{"n_layer": 15, "d_model": 192, "n_head": 9, "n_kv_head": 9, "head_dim": 32, "d_mlp": 512, "vocab_size": 4096, "activation": "swiglu", "norm": "rmsnorm", "norm_place": "pre", "norm_eps": 1e-06, "positions": "rope", "rope_base": 1000000.0, "rope_fraction": 1.0, "qk_norm": false, "attn_scale": 0.177, "bias": "all", "tie_embeddings": false, "parallel_block": false, "init": "uniform", "init_std_qkv": 0.0478, "init_std_o": 0.00713, "init_std_up": 0.0478, "init_std_down": 0.00535, "optimizer": "ademamix", "lr": 0.000379, "beta1": 0.9, "weight_decay": 0.82, "lr_head": 0.00524, "grad_clip": 2.0, "warmup_steps": 249, "schedule": "cos", "final_lr_fraction": 0.0, "batch_tokens": [16384, 32768, 65536], "seq_len": 512, "doc_mask": true, "train_tokens": 205500000, "steps": 5667, "dataset": "wikipedia_en"}
Each number is 500 + 25 x the weight over the matrix's rms, rounded and kept within 0 to 999. Layers, rows and columns count from 0. Numbers have three digits each.

# layer 2 attention output (transposed), 288x192, rms 0.0281, rows 197-237, columns 96-191
487493479553492529486522538477527519543519513518493474503465491477496447501489512500503520515488464491493503513481489515530512485482463506490485488482506526504508490535541524523524492425513499504468542490503495515474488493439526535534503437446524505515490469513477515480525484489538485470
505488494519503483485476468489496498488499491506503483517515508511498496498504485527490503471494487504482531527492523524474518488467467463505493498508446534493498504504529499503499500497505498519510486487535497529488494534487454521510503512487486529498502519546469513474512503533453497488
505506516485495484544492487492454533492498509479531530514544489465505512516486520490484505520524530519527481490475508471514516474524515530489528494499477497531499511551477495508492478498519515512537497503489502486472467488477491528496494508506522472487480491494530493446455488488533494471
501510507511527488492470495501528485501476534522525469481475516546525499470485510507502506538495475534457547493492499509509456503500485510504499489499483514530503524482520485483464431472523491532496489495490510507487502525501518503541503512495484516461482495487504493491531508536532496501
463479488526475470479527513480494514502504539491470483523532483501527539512524459487511515494485526491457512496505521485496535522494488477508468492524474494495478448443484507511499529516508486521479494510514474512538437537527448526511512513521477516462482517562506482489502465498507530508
485515488481500540481500504541520489529543503493511469448462473532518500490497515476506500509490496550492524518497468515484496500510514481499511487544528514509492454491537494533531497442462523481516500494457488497473494503489547492539489507486521496528507493451491507555530489526477487509
483473503464525555495515503483514500494496495439521507491518501519486559498445490496494489484515476488498523481514504510516510506503497495540532507483508480489515488475506536507491517489510520513476477541495511491523501494491505506523467495510449476519496502485576525478458460546483500485
505497493531490489491541510485516518506516515532486511520511502501488523480470535486525502503507517486534482478534524527532478494508502511485484526475533475491505527464497528526496502491493485475512494481488529505497477461518459482494541510527509496501501495524500514517492521510488504505
508523511460511467502488488485507463522492534524535516478509487496511509479490486504473499524501510530533475452512499535489469499492540508490518495471493510519508520434445513498512527510501502520517524486494488465471513524509515475525512468486474524513502485503522454543490502489513503500
515481516502501482479489520504507513494542510523497520551474497491506474495466460488471482502495504520507459470478514486512507492512488539473501490471476487495523512499489495485501472486478502493525548499470457461510481500496538461511493501486494472512512484519536498496507476465526499462
480521507511511552504506488507513520515476478540482474500447492513506493531512503486510484482501489498542507495522469503506453505506505514481501533497534531507509514481527497506506497479496518531518492494473500490477494506519495500519490477506509514496493497478505487520512434510503500472
501509542465511430487537499523509482490505495546534498472506498481505513484524457520485507523523546517478446507514487492509516506470505501495499481509509493503506526494482468499505487534494479461542515459519519498522477495528474487502502489514489511500537490481480497549493538476519510546
505516495512492525521510508464488529555475489505498506529476483455501511517514492504502474475466518497559489484526467512536485491506451503462529478494520517504481505534514464513495541471457521503534507489512496504491523490504539507522469452485525471499472506572492497518486505490483494461
552495502460503512509498478474482534505495502479480519494559507516487517497538503494502483509536516499544519482491475506491495466510526505491505484500486487496492501476519531515520508492489494531460538509512478513497538482477498492483500534504483527514493492440473521476510484512486493491
501477510517503496523476503475510498478514513531452488546461493545479466514504499490515479472484541499490498511511525469530535476508481490482471490549507484505507502532513499490523467509499482506536522501497523523484472521493491520541492507444521484500484495483508519484503493540519528467
513484494502497483538511518469494531513501518506450536495485514521465493483517517442503513497538524486550482494498527488476467494523499469467540507479496467508484521467492497504504535532481488534520503517494505494468524498507497500508495468540479475496466509498521521529481486521495509501
518496510480526493492527479522518483510495493475533534472518488497508513477532472521511501494481524516505524504498491547483499496501497501540505510510476480474477526462493535528497525485527483516428505492516462494556475473493438493484519545496496511492508504493488489483508534461491511511
487508475510477486441489506493499482509508501510507457537490483506490471486465521496501510511463494527479471498535547496500513518508503491472492508500475518496525501502506511490471478495487520486538502471479528509499517490502532479507516487499512489525523509503505486535476515476469500516
491559525477526524492501501533452486522531510517522504484526469486495529526491475467480481491483526532492482503516482491480509519510511498497521465511498506518475529499492481487512501485490486493538511467490511474490541496501508483487499428504488462495470502502453485506501526467480517515
514479522518504500530456500494518470471508523477502482508534503509534459509495493479471542525475503506516488462468505491495552496522505515481452477488494520481501529500485497523487452521501504530470526497506498528500479501509503512469515513497498512480505510489512521477497510509524524497
535539525508530539487499477501489495532514492542523493498480484486483527482495541470498495491521535482543485494495499509483479483515507515464518501531509498497504527486503510469494506476467473479517538497457516470470516495475529511512506498502503501524483501455494485548488539507497502490
508536520499565501527481496490498481469508469523545541489516455534469489451526497521507504498483510536518490484466505534471518481507538522534529520484467533512500501514522486489515485497540491479452470498520498468515525476524501520461538495485475492499507539418530528491517508488505488505
493491506483478509528512511492510501515534483467470482524503518519520464505538481487463508520488504472510471523515499516468482538486506525523501504482499533509483506501502517505506525519534497502514534528492505496489500488514509527508488447499490504521518511506480490456524455502474501489
494485472522497517486476492518516481472482500468520531505532504489504530487538469523480502487551482512531518511522515519492486534526522487516473518477493471484516445468503518525493555492506518488462471550517488514516463523540463495462522554489509546521482502468515485494496477521514489486
517481489481513460504489522504537490490515529498518508513542534526508526505517518490466488489529486504477509497483528493491500504510490491505509500497499516469510457477501496513501533524484497507551484511473481542474471542513508525538456491542508503502545509494526492507497477519493511492
492514516512504482450505475522508479512496472515511520497486544497489511518464493490529509519509485466487469531514492508505531483512467504477460512497484485463500506512475507458501462480486461509503537498472476506514522494504534518454493484544498528505511509475485505525504516512512517518
497496499543517541516482502494516508475491477517540526510518514482483495486501557489493525474510491473520534509501501516502470476520500515513548521490542494502527474535524459521497456484530482489468503517469535485469525482505519536476486497484515477495510490480515505472511483532537481504
486509490527486505499476473511488491542520508500489456498496514515558513533508517490472506544495503483493484449512504532487515512486472469498513478491463455512509543518496505519467493489526506525468509494509492502508537478527515480495483558499456452510521510534533508503513556516488527544
492467572509491501480486496510464485496490518488525508532493471489472504525485469435446433490528477455450483510456508501523536550456506485507541491467474450492451529508506509509466545448518453531494491519517510456526498504532494468463478521484499493518457519481478512495529521494471510497
513476506526512528549449455486501492548468493525502500491496477508559496499481492475487462507492505544488439489492488493467485583490470489533427478469500474528512524494499491496499500507526504521490518445476494492464516472529506509529486510480458526491512506469512526432526503525520532572
491497492535514521494473490481475463512502520436497503521532463497463509459467479529496454493503506471502479560494509484511548506491499499470487501499483530467496477488545572463511528504487487510526492528482435529535474538479525525482464501503490544550495554504501519525489485497518492494
487480468502492488501493491491516541455481496491494548493484485449493477516477495492503498460481480484513508562510501502533471510513515501531483554528509515487502491500477513464512490472467523483509486523446485491502508517454515526440503478476508485478470513475496503513498461473499503456
502526471482523508559483539508483478510512459506468471507492545484490499497534475578500458548463545481542498496490488563500531492503510479517465480494465471513518548538474523489489500520517519479464533518524459545480503520520531464532539519490496527467527529471515513475481472467533485519
471501485477535512473527503464488511448504508496490584489497471491488505526481490453498500468491507505543503521478495498536503571515493502503471530489474489468484480492494522472473514489498440452474514514522501525521470523480492509465469477526488522496443490546523484516499479505518485466
501445513476478511480509477525436505492512545529534535486521506501523460520473487508469467536503513510516485567458452493523519507477537509500499488472520532528543544502480496497503530525510532480511498465481493450512493522514478525501506498472520497467500489521478528460546516499505513535
518479458521501507449542518479543492474550529549545501527495482489513467483502450502508516522525529530525475538518472516481531501514481484500448497474489516504509490516517494469461518507521506526508476545465490525527458513499508489449501518498529506506516522469450509489496540448543480474
521511505457467504502532498526524512468510472527474509489500532490510482460492550452529513490514521562477505494511516505493510501488458540531503536506533500494453442520521488521514491439472466503453496549524501470483544531457523522455496492567482479457471451495483473487487474505523426476
454487509511571481478505505519485454519517555470526506499488482474516487491494507463507562530511517462498487495450529521482527465484494512494531455501450477492518522462487448474437524496489508525457533508476477480487516513510449428479470517502516500526481463546495515495488538481477463462
492481518552495529541471508453503459494526504481490500540511522452521573546498548491485519453516509493514525461499505491479501494474502515488509468514462444491486503461496482521467488520520486486538525516514488504531501478516491470533528451501488512473518474541510497528491476495510521497
512487511541545498516462492481505466564484508541480501501524517504471525480545492472514521512532514519453463534490500520491525515497487471491460485480443458553500501483521540494510484456574481479516528488463473517493465464527482484535507558480490512475478482442467496468534500521458508506
551473515528494514496516487515474447534546532478503509503518474507528499500536474543494482510461506502500476554495488512504505461518494518489507518487459497467503511501469491518483475519510532509524482500551463517542525510546486579539506499515521505484489507522490552504545528500432487520
# layer 2 attention value, 288x192, rms 0.0399, rows 198-237, columns 96-191
517512518509526502491518482505511526509487494476502494495497526498477484492503499468497468482537484481541508510487532466494520506503505508515504471468491506498481476492549506503489520523521497493501518483497499503484476486496455521497523525508499489507489509493505477491469515488516495472
474474466511521536511538529506506470497472519552518518516494466509481506527509529497464483469467521528502515511539478478489485480501488492482518474457507505495473504517485492509545530522506461475468483485486532475504503512511549531531496508479499487488524472480470538506546481514460457515
467476494498500514497482467479521527485503505456481495487520504494503474479472482514523482502516474498507471518515461462517497494527509471475498467488494479489498480512476493468519517532508544510482506470513521491535512468488476512525481481455514502540463501465509504488482475479491516512
488482472483514502492507467500485488525473471487514472468506526448487501508485491496469478529537492469531502525517513466511543512515482515492497534485497505461530530512572490474482517528539529518532491498493474495483487498498517475471530509492486489534542492521474483521509541501471496485
514489521505470498507479473481526483478480507457505532548509556484501506517464471507528513504489508467526457509503493490501509473494485484517493472541468516524483547540503524460503466514514489502519506504504449504497499506504480488516491496515492536479480560493550484506479533476516503539
510507504512510483505476515506481487496533516501534526508517475525516502490477506484478534508458484484477481520518490496543496504472485482514489492531510519470457522512503529511526509511544469482495494491473515539511528482499534533511499478499493507507488508518479493473442484465513499533
490477534479513510501553519519493499515480468503491508477455500502512498505499529539488514491488468527502533531520492512510513529503488492528506472496492516517484506511518485498499488520474493482504487521530488484534498481512524506459526499491479476515522520487502511480518463488532525512
548498531476484476491501491495556534518512528513512493489513478468457536494468531506495477497484522485525483503491499505543505520474499519524500481516518484473490505501508462474484519489533508530535482478508484505505509499481472543495498504525541476451499488495499536484477520498462508515
529486493515484494496499490500485512493550487529504518521519501551502503498509541473510519502512520472468513475507465493505475525516479509506468504503488534511498502486527484493513493501479539474504460502471528540520488546512505522522506464498520452468443479473512534535514470518470501487
500479485543525495509479515506481531494558494498478476513479477504492479473502526504499480518486486485511487500493514498517493475464470481534510524512483494526466503535517546476464461487518528484524522532519475529516524496513473470510516454516525485500472475522513478502502458533523469480
498516502538485534508496467505494482477492503493504488527477516513450486521471490526533485526464506481524528498497490512509487505524511496479492478489478521484517517501518481530527505479488496508480494508486468494512512496466473520531522510528487471472481493478487512487518499457483487465
478491523479501502484519518517524525452550477499535465477507502534513482480495498484514516503504539497497499487527506505466500517496512482487495516517513494485483508526485473483463515478499481484488474525463508503500494544488487497521488472492493490527508540460503486493518452485534498487
509520498527524495520527479494522504497498557545532516478491488493488477495493533488507529481467491514483505540504520482525493506483488545474508503478495512516514490507517494511478511500510490500526530502477515497473504479485521509510519531493470507481526506525531525482483538505531492508
478475516501497530468524501529499524514475499467516490456497496498489496529512473532501511509488483471476492493482474480492485457505455490523475555491479535514466471476499503488475518486522466507494510533488526491516515522471530532518474509525529467543496476506511474553462503474475493518
490509514495493522471481483467500521519524509527534481478500464489530518511481476505485501484479513490457482513510505499532529511501511545529524516493527521515477484521500454517475489498481528503527524506500527499511474501486532510527470551529529509536498502509508524499542517496544489510
542514497523498463527505464509472488499516528526527486513509493497469521471501484480479490555513509474523511484514530461521512507488508506507526511499474503499536509508538518476497498446477544465523506466499464471497531474518490522496526508515462489458511494517501475506517534469520500479
497501491514475509506480490504474498462463473504501508523477521531514501544494504474499502500531500463482470513480462490512478487514523462516507465490487470494464500495467461481520479517498519470481475502489498493472506494473504475501513492495505499497508525507482468474498499521538550512
559471480531489484482494460481481475484463505498492477506488542498495497532478524488480530481525527483509495498504462514500488494540524479482540506525561516492501502524461476519534532500482496520510482504470523465504505495489477484503523493508547495466509501528537496511469481548520500469
479524492491467482515520467503468527511471527489505533487503493494482502528524521492499490530513488495457522499498469487505467509479507506497515514451482489522491512504514492493482486442478503515522489498512515504480488509508503498489488486506497500514528486493469512555481480488461531527
462501474521462497510547495519506504483506478500506488510502514537512487536470522537500487483496489515482477525529495497521472479490489526513532501494525479501489454517471523488475498507510501528488474520481500513525511508498485542495490523482495496512489495470549506485547475484484501500
516514470446465494499493494544473511509477468523456509523523499467518489503513509532462523527530485480488487507490507462490492523498497501495510444483518534530483497494465540529536502486482489470541537525510447502516509480531537504527499525503466520459447512495473510498525495525516496495
514518508477527471495479454469498487478474508518502508529500462480474514532465523501538518467479498487479461521490511499488526470468519468497490493517498481513488495487477486513499494512473507483481489499490540536506527532490532511489509500510556483504475498521523511549477515526502489484
485501501517524479522527502508494520506503511485469478499494478474484510516478527497495496486496461526528508481477502478526528480482455480492518515510497486469540481494492499529489473523557511532500478509512469499513490445511543522486513502503500510458523506509477516466531539522480488517
500513483525483502471479493459498517506531473498488470494518474499517506512492502461515506477481527488497500538478491470497508514475479517510491508503521499472480551474532533497508494527527526514472504480507528467474520505522489498534521506490494493526531530490489500516493522531531522497
519500467475494508504511472464510501490524468512470502530526458534496465499505504514490484483504488467480473484477471502530481517493497508503503487532511515499482473511506510510479490509501513512475512483528507477506520531521508476488474483477484494490507507489523474493483454502484502487
439514492488457499521554515503483465478497499502489500509483502493519459520523490459496488509511490492473491470515503477461543472504486541530503520528512520512501514505501537494494518495479538486462499524506470515533510523508527475481479465496511501501482518466483535481465505472468493513
527518512437470519494507477478492447505512457450530487519522551461526476468534513484514474524460494519510499482473529496463504490554498442499467465539503497537551483477503527467465518489499529540478487480495480507493535460528488495537536521548528520469523528496484482518473543552473533520
427515534440479499494527518466465513503474490510530512515485489506469498480450516559443518506472518499500488533475545529518511487487539457512509558507539473526516520468464550505537518493480546539496515491502471494492475483493511459487538514516484512495537489539546468515496534523491474501
493519578521491554494487521513457523495520497551529483513492529475521514459491479476463528486503453506566490458521510472475491505535460506501429501455500460494480515519494519454507460532501509521532436515439514498556497457482454521544545501529491519542497469475475510475482509433508534514
513490496450522468515474520481510509517457526521520501495457547499465468528531536468453512511474501511504523524530517478526447480546509523473539471537504505497513505505480487489509549483539512467515478491457551498466513536567531533518484555510517491505518468485514541512424531474494475485
483514519491534516450495483504505480477491462555494535509497476485513465483450497483468464514515432499491524502511550492473505480532533541482471519539509493479466473529527446541530488502567483479502529503500514472496501493457480495493464514487468462525486487496494497474470470507512435488
525503507475477507478543482503494476465537454522498498471504547488474475485571488511512488502449528531513530499489458509536548499501494491501459461502507476477521468499512456497509495497470502525544502494511485517541520458498516537539532539445494469571461477491497514441527473502515500507
526462540522483565459566507497496526533459537485530550531536478515470479484450499515473525468528457503499512456512536487534463500477546511473532532531501508478520554479488476473489507481510495510512488538525508483516490543521458497527469477540519469524509525520460524512464508497488515488
534476504500452489440506474501516545481464494546525497518497513515500495480533539502468499485500537495503478519472529505509507494488516528498492522438544488508467502515542531476520460500502521465519455502503521484543533528500504542514509469510529504465538528520536524492558516541513519537
488498518476510492489498505569529503483520529535518524530468474521538480501525483493498505485495527510445472535543483499491503504497543502518493517513500491516493515477513492552508509493526503477488502527456494480482453498531535516512518491519504520510527474477530516465530498456494512549
472517528504500510525517509553506512502520536516538542538539455501448496497494538471508541488501466486510514466536528538528487451471474473498504489558528537516449495474444470462490553494529505515476490525505521469509490509447456505484516529490490504533487560466500518485537476544504466497
464481526489506508485516493454496535531460468503549467500495499469506499530508485514497464515501508464499470491489475531517525486516546477520499480524565504523555477480443540550481483505501485492478480520478509482496514473461503493500478459502520556531467488539526493523465522506471546550
519459482487493521478493462520486468485509459476498512512521514508468495555475516486479496513503503501536501462505507488525516498524474472505507467529483486513527545493495509511539485445473536528503468470469480459447527523540500472526470475519582507474472475497491467481550487473516449511
499509510500506493525471518524529519500508459516492489483463535502529522467515534534505481509478478508478480478543521482491462457495470522519516529478441472481553487511529560535540495494478485481525505467448479543565470424487486441538551454504473495469483464484510451466481485491509534531
542529497516492493484509530515527490475469507469491486438523530513543523543497485527495471538461523483505506495490497516523507525515486448458490459513500487503499500486502516505541504470521563518468469496505551535526527522490555516515479471498545486504511474519503534441503500501469493530
# layer 2 attention query, 288x192, rms 0.0452, rows 224-255, columns 96-191
529503463505536437510503542429472538498504512477486486510483480520512523529483492498494502494511486546494553520549424471532474486507541473507463489547465543463474474563489520506511541544495549502539499549523561509501488498513447491509501497456508424503456506455531528526424553470519479474
483476502516477482506524461491511485492520466512487489511504492502486463523486505524506515509480536497523461519503519505482510482455533534499534463505490504494496510540516474525479496482474465479492484493501515512469490469499475470499481494502516475504505479514512492475492500493491513479
510500488461516456514547523484508525503531521478500512502487489540489497529487482495480542508486488518505499519540506467527482507514520518483495445520507505485467484567507523490501536493480518500536492528517543508487541509532444474489496484440509477511481468487535507515448513462553494443
529482492495523478508498479527543463488485513488490469482512505522504517498527533471498501510483533515542458511483540529475515494494504519454512494495496490493551536481498503483519468465484477521453481463499492514517500491482538489528483558513516565507519505520500481475538494525453520527
528505527513470498501501469527513486498507456485487490506546516487503511482520508520506502489510533480539516518467557514513536525492504533492532489498476494502518502504476522524494479484513512492485467479510446484486523478471491533494475540522522506527502530523480504511540519503491492528
508487537510461513482477502571541477477507491519486476501518550447508525489486522494520460515505531519522489498431535557514481514487474503458568490459495472525552541428482513534490444482479480478441507449471489498504491470499519490503538575532491551496490514538482492470550470517453520546
494530490458483465512466533473474496524497474510473486490514477512484516510506482502493503469510493445477509486517476495491479497515504520477481522528521500475512475524510534477507530511512545497530512506524520501511482516491471524496475482474480482488514510479459510485501527491552467494
519523472491506463509505514491463552472499475482512544506512476528508512526503476482470525507536464491466524514513461462510481460530530450494476518528488508484435442542491485527487543527521493524545522522514511482474511537521498472502525466425523456487480484448535518523442503464518458476
471501471483509475500548502475494525504498514508509510523517471479473502516481467501502532515531484517485556510503458441504473475549511464534473459524492534481458468520469494513515529502519519492563490547528524506483493537494499486473501505452525449523436485464500532502486483490556483459
461518500503510499504524515491508507519469510537530456502493527479495527508499480505480479520493487490497507518467484485505515491498506504490503507465459500495495521466493507508500521488485506483472520500490544551512512498520495523491503518530477501506516531487502490485518495484534492513
513515482479494514504511529470498515536480555535508528496484494525513525499485472523467527511456466524478495536539458443476486471519504517538440456529502557486452489507457528467506502522536529512508512529524536519501512523496508536470484504471478470475474457481551477550480481498485457479
456517517464478502538500516528505453479509500511453508490518494513501507500503513474461500511506518503510463485525503499486533509549508521530484457485453475488565540485473461473533515546495538504512496498485525540484462486522532524506508497480527528452475490475525495484510490480509484522
513509474522468513504522534481474499460515489510484483494486510497477506495512467506467522496502525463464482505489488495506491521532505481512474545545522492483515491519486511484482508517508505508509457521495490502524480545489493481491513485505493471498483488482493502458464490475536452497
500448489503536414527488511479469539507529495491522514539556471553495445532485445490485537540541470509500508511521437473530500494554567436547518467545464476510446453536459492503515539516540517504539575548508513503505483538543540537505513474468526458474467495451541548518442475453539522482
487504552531479525487472526515459500516503503505519493505508468525472519470449472487494469487468485524517529512485468501486548481491521467493499487496489492509494505508511520506478520508473479426486483484489500521507487510498528512495489542474513480487500503475523511477549497509484472529
500481520529553444518516490550509490464476471500442513510543500476476530510533479489474533477511532519559473482449429510505510534496500475520520561504547471502503496494469515494484478474498530469498491489474478470545531484498501530459497465538485471471554532526479505493442518519490489493
463483496514531463502471516502526478523502491497551495515474476469489476504473467530486517527514519503485478498488519518500541518508465499503508492523466487493482527534494468517522464472478480505527507496533483469494530469530474532482533511528511502488478515500478513479548503518534511524
435542503527524421515551522481505520513492526489532465510504475476470544528540461547545459502491500531504498498487490541495514502517518527530506490488502477511484486494477527547488521519482493473513502519497494509405467509528454544506504466473496512475499518495547521467490516456515463511
535495469528530502518470534509509460462488521480484492520502527520490496533470482464515505532530456496486482519489480508521527582497489475487553527486443498520501558524494474438532482555526459511530519522483531499447516485516549537497535503509493518497442439508479471481476506508489475493
467477492467509450460509527520526507527481536502548529475464550489478452521518513496506542504557504509495493494469454486554482505504525546527543531492468453482468510470484487527468465465493492496491489517532520531515484531509483499544470513550526468451497505502547474476514480465483466501
488504581480452524522511537491462506489512496471529493465462475477524521469526493508515512520431496488465530528527474475474508489497474502516476485493514510503542526502475511528514477474483486538492518512520522500447501471545481520472503451475505489509521489479495518461507499523481474501
523492480488516519516516492495522484465533494520538533535482503483544510486510470452492503473510496522497524489477522516535531500474559567499489523502491496548486527521476511490476442489464477479528503490518458482502507491493510564479519472536514482466490484530457557488477523494463520518
524489486484489536459509509488501505454460490510453504528471534460462508505483521469522487481484498516507465465527498518503510512517499495464473515495565463489505487511449469526517523529501487445511519501524458477505500555506494461535514458526501494453511479517475495501522509464494512471
513466493517488488472494473516483514483515489493478532499500491498520504559471480496476490563484514510529541465504479464517451475517515492500536564485504519456468510467476483537508482482499550463500530491441504459491523470495478535466493528507504503498499516511496536453474522497506525477
528518496500509500488520519519494524436533496572512529511567492467495489545535543479488520547527512504472485529497495473480468528473470529526560505507501504495449540480557460466520485487527509459536483486506484471527476515544477479502488542500460522490513471496520535465505485556468536489
437477441492516512500497469483515492450537437481510523453507490484490548515514493494525522452519483480478534439516513491517462481471509473556481450495476491496496499484513482527455481512504551486490483498489464550502488495535487495517454431493475485540473524497478491499478511510468459479
551489491519513510502560512532522519484529498513469526471518515554485486490542455502515495537453475519519498526508467511542530550465518515493516509493533453499502502484455488518510537530549496477495532513528465494479483517510533535508513491541470477478487497485463526477501458540496487466
535530546499531537523512513508499465516524490499509512487479487478489510482466480463541511450508523462455464529479485508513540522474494473505496503517539520466531534529499478516440520526477518507531507522515507495459499493484537478474492534478508530494505464459491478497527541489551475478
544537516503515490532451530441491469508500466485495495512471495497534498558501448437468499521499518508501473470502495521502470484524469514479503509512501538520539482549472510517517490546474507460465547533496462501485513534489527488521487504496455517465505483490465466485456515496521466509
489534454490500562532453505453472464552527463496475495455542515439515515502506499526496491499511516489498518493490496532474502471519500471476498471509503486518478522460533472491499507447539499481511515484505470532534474522499513557549497548488454502516472487539492495494505520454516524481
488527517483498494480512493481510517533514478516488506492467486474496499479505469534515472483518492527482467498458501434494518504527480505555504524510504494491497514481476497511514519499446479501487502521492495533535494526498518496508447500488513490494533507499477515465483539457533528521
525460486496503557507510475505516569510470481477508508483488511518518484525472484526441476524470544479521509516518493523574520446474552518515455504462491485491504508533524523435494506497545489480512515487515504489486511498487509456521503483510507487488465518518512486444516470471457512551
# layer 2 attention key, 288x192, rms 0.0435, rows 224-255, columns 96-191
503476515496521493536516492505475481452533445451455509486546524475477486581494465505509542536505529489500528527469544536542524555500478497509513527502489510566501509524535532467484509515523466540466563503484462548550498440494518521522490515500510515498486507494464476498565530516532567500
521517530466513481507489500469466513529486517486459529501521522484507509489485505499509508534502456489509523479474508494529529487516505479502443509506503505522495480523497506494485509512505545511537493504526495484493486519482489506545515532486496506488473523490485512540502518487491470489
528515496497528499493492479515463516524533488498472528528512502473539468527509468470529514484467517478502499512469475479497504507492478472522488515500526487509494509542523521472462495531498506511492530517527475503518483482511545541496478556519491505478518519490496511512505508484491538525
509556548494494499499486535488482513528489528537520482495472473510501490469524526540480479454502498514457489504530464485474497475537503522482507519479534499475501483486472478536531510473480503443549454514516486441481475514495481485535515494463484451488503513517529484526429485486501501478
479519532505492516488520547513526515537464553542492430498441496491524511463529521505518454468484476529515499483508444507472494503490489514495487526477524491437527514460514502495524493514498471471528446484502525496495515503497513460491457463481506479508493464496531471510478470486516495480
507520536488508473493510527489487487491486482524508468518494481485493493465507533493518520531533485497512445527487504502504489506479524501474493479493517507461472480507508524509539493495509522496519482510526546505502481519506501470500497506497475522530482499496552511477514501498516504480
546451516498463528526471468509523500476543592482502558535527529501538489520445463505552531488449508481524533547443503470564528504501454513546471512515490541488501502543540492455491488487499471557485512511484514540489539505505486541496506527513503504515503475472467542531532479468520546503
522474499509530474511474502478469492494492498478459522519504496462487472475524487483507457521493518503496491512510520508493512489500489501531477501495466500547521499493492504504488492533523505530464487511506457525524517483510499503517490506538502501468506505507464516490493533497457513527
518493504489530526488510497527484494533504478484523520493531488516515508492480491505542482503514514501509519494513501475510511506515489514480501486518502522503494502486494528468512477494522500527517510483483472530495518509512523495484508482492501501490468467509513505494506519531494495519
474531506515444501516512486495519468517538518585542457454472492513544485444533537556493505517565498489493433495531520504481511498476530488460519549525482515432469501453454465518496508462481488477537486464455482486441488517460468475488498469550509511509493457527501500522459454455454509516
513511522521508496494503494487506525473514524506509523500522509497471484521486531502519467464524523473470527485468526529507487480504537473495504508524531526496518504503539502508473495512463466476518509512487496482461480537508513531511508502509484504484523462477494503528509527508495518526
530577524524580499485460523513524461526465450487546495502478475481511505514470485502483492482489508526545509490512549498502459471473451465501488535458520484476438515491474490537556467525457486467513439474431539512480485531444414451506524500488454503506505471510471465517419472534467460466
552451514498522505575497452527497501528557503468494625565607537505500468534520449440471514500507499502473496494420524496543527523531495471524441484549505543522479510539514491473485498558480510586434539498542473540527501470530507558516537563535545509515501518507486562509493527465480623525
473505502504492526502495522518533511489496517528529521511484486497490507509514504529480497510508496524498526481513517498500492489503499529488486501479479524515512494483498495531494490481511524487502487487515529496504521515522485513505457518478511522517492504525508508491459508507517500477
467497510492529442515533528525515492480560528467500508477429484488491541514514523549519512510508473511492474525456527486490534491465523508544465483511508544449495501477467471483479489502526482486518466511502494453478475491514528466480508459469500536516526529493445500502498506496514474478
513514536483507516509499525495487524535499468489521510478480485503480487526482523509531489485501496505489546503472525463487550477484473465535472464524542541532510475468469495527479509490479504498510478508529510517463526486470466532525495511474480495493511488507531506511520484446531489523
485534483477481538510459467485492507499504495514467548519522502519500494465492527509510492487515547513580414485482471473538494502498512514494441466542474503478465490499500529496496525490492446488511478501471581510465511499460501472515450485496465512491520501475521486491464479522468467476
508489505507487486530513511508478470508494500512488471504522546516498529476550454487487520489488473511549526520446504483537536484449502500493511472534455468479515468476514504490486493522527505493559517475518508561532538493489546493492555486479503557502508483524471500466497482502461493480
490501484498536466518484474455531488504491492528491512515516475483485479489554524475493459507500497511530537474527498517495465501521479485489494525484535514521474458463495502529501512447484494472493482524522508510481498483474498470499514520508449490450455497478508489521530538469493478450
488538533505459490514480513441490505523521569492516515547503513528512510447514529533513475559495456466524450494507554529482485493500515464485498511536498531505473477506461495572514542467537481510513538479506497488504450538467523477519547503524477473518466503489548553486488511536506522503
521518510493474507523498513550486493522529491448490486463501494505532517442490475532500519401495496479520478499473531488463487509513548520500536564530481519518476483460471501531489522490534476476543472450483505485523479496475543526488509515509518491494538489526442494504518511483502509527
537512520536498489492440488505491514494469503517482495515494548471495511440484489520517540488496540471484485490525477480501484472519489470466471497505493515514531502520502538520497528543467538490499499512498500506471531481474482486508491469472496482511518473513502455524477529519539455472
536536500503518510486520499480471540477500510490529522542509522477499468502464439519480522508523470487500506520504451564535524464494516525513502511492502503491523511562521517491475503512478508508493474566503512465518473448508537476514508551514490488528529457518506505475494516502548482504
543525480544527501520538536524481510557493487413509513490494514501466490505494470499534508493495505513517522529477504502501516531508490481456474486527499514506463519516513527542508523503541526552521510558546485519511509498487466544523487538520523477504486522543516492487515500499550460490
507553459522502532460500507503507482542520515418515525481475446474478507496513517482547528469508521540519510524476482453490495496544491494506484509569509526540527532467531544518481500479527491500507529503503493476506489500486502521507525493486479489458493551511528490479497484482499487471
473483471480560494490498498476480512472524476509531506459532536462550498500493473546512512509486519467491465512485501503411510530463450477502472483447468485469476508476530501475467491538579499522525505502490488521499529470518484444462545478481524487492511520486541512476485511500508501533
512479448551506479537538503492473504500538540572555505499504513443543491479508496541509513475508460498483534481487484475526483465520515510518529532491542498513498513501494538534501479534566501534517502474487512491544486462516461539502520482458475483548484487486528517495515475488503498471
519482528468460488487516529505531520511470532514472471532491494526503476487517447484497543451486491519531476496502468494550482500523521512507474494502518440540477538499538479493503515504446446522458472490461471500506480444497461474525529533485471496528483478517530477467451471418472506480
434544478492507489496466518482520490513532508475514517487480521485488480508515455503457507457436545456525475532517486547508475496489445488499500514473512528488509481464497465488469471524444531524485452468501490489496496437518501431485537492462504520465464483540488478497501503441470489495
498487487509490444515506518537542548522534518538515529456557456490506485480449548531515476523507472524487460496474468498505473475424478530496528544467486509495500532485517486480504514501454521513517540512505498514469549505537472514508549480491508470531470519518508522546505504491488525484
526475477470530495495561476479513487521517549548501544493541533533527453480509518470508505543493480448515521501528529498512502471501509473519526457528477529536506514541495456488523497482508519500539527486506469490448532470502476448500553501483513541490465510511490571506501491491510564525
516501538539544489507547517492533484483507507499522552493468526541505501515528529524503465576486494473472513460509503541506509484474513539524488482500503500463507500502503501452516504546499418495482448558480499474508446571517496527494459503450519492465539479484523504550488488530530463505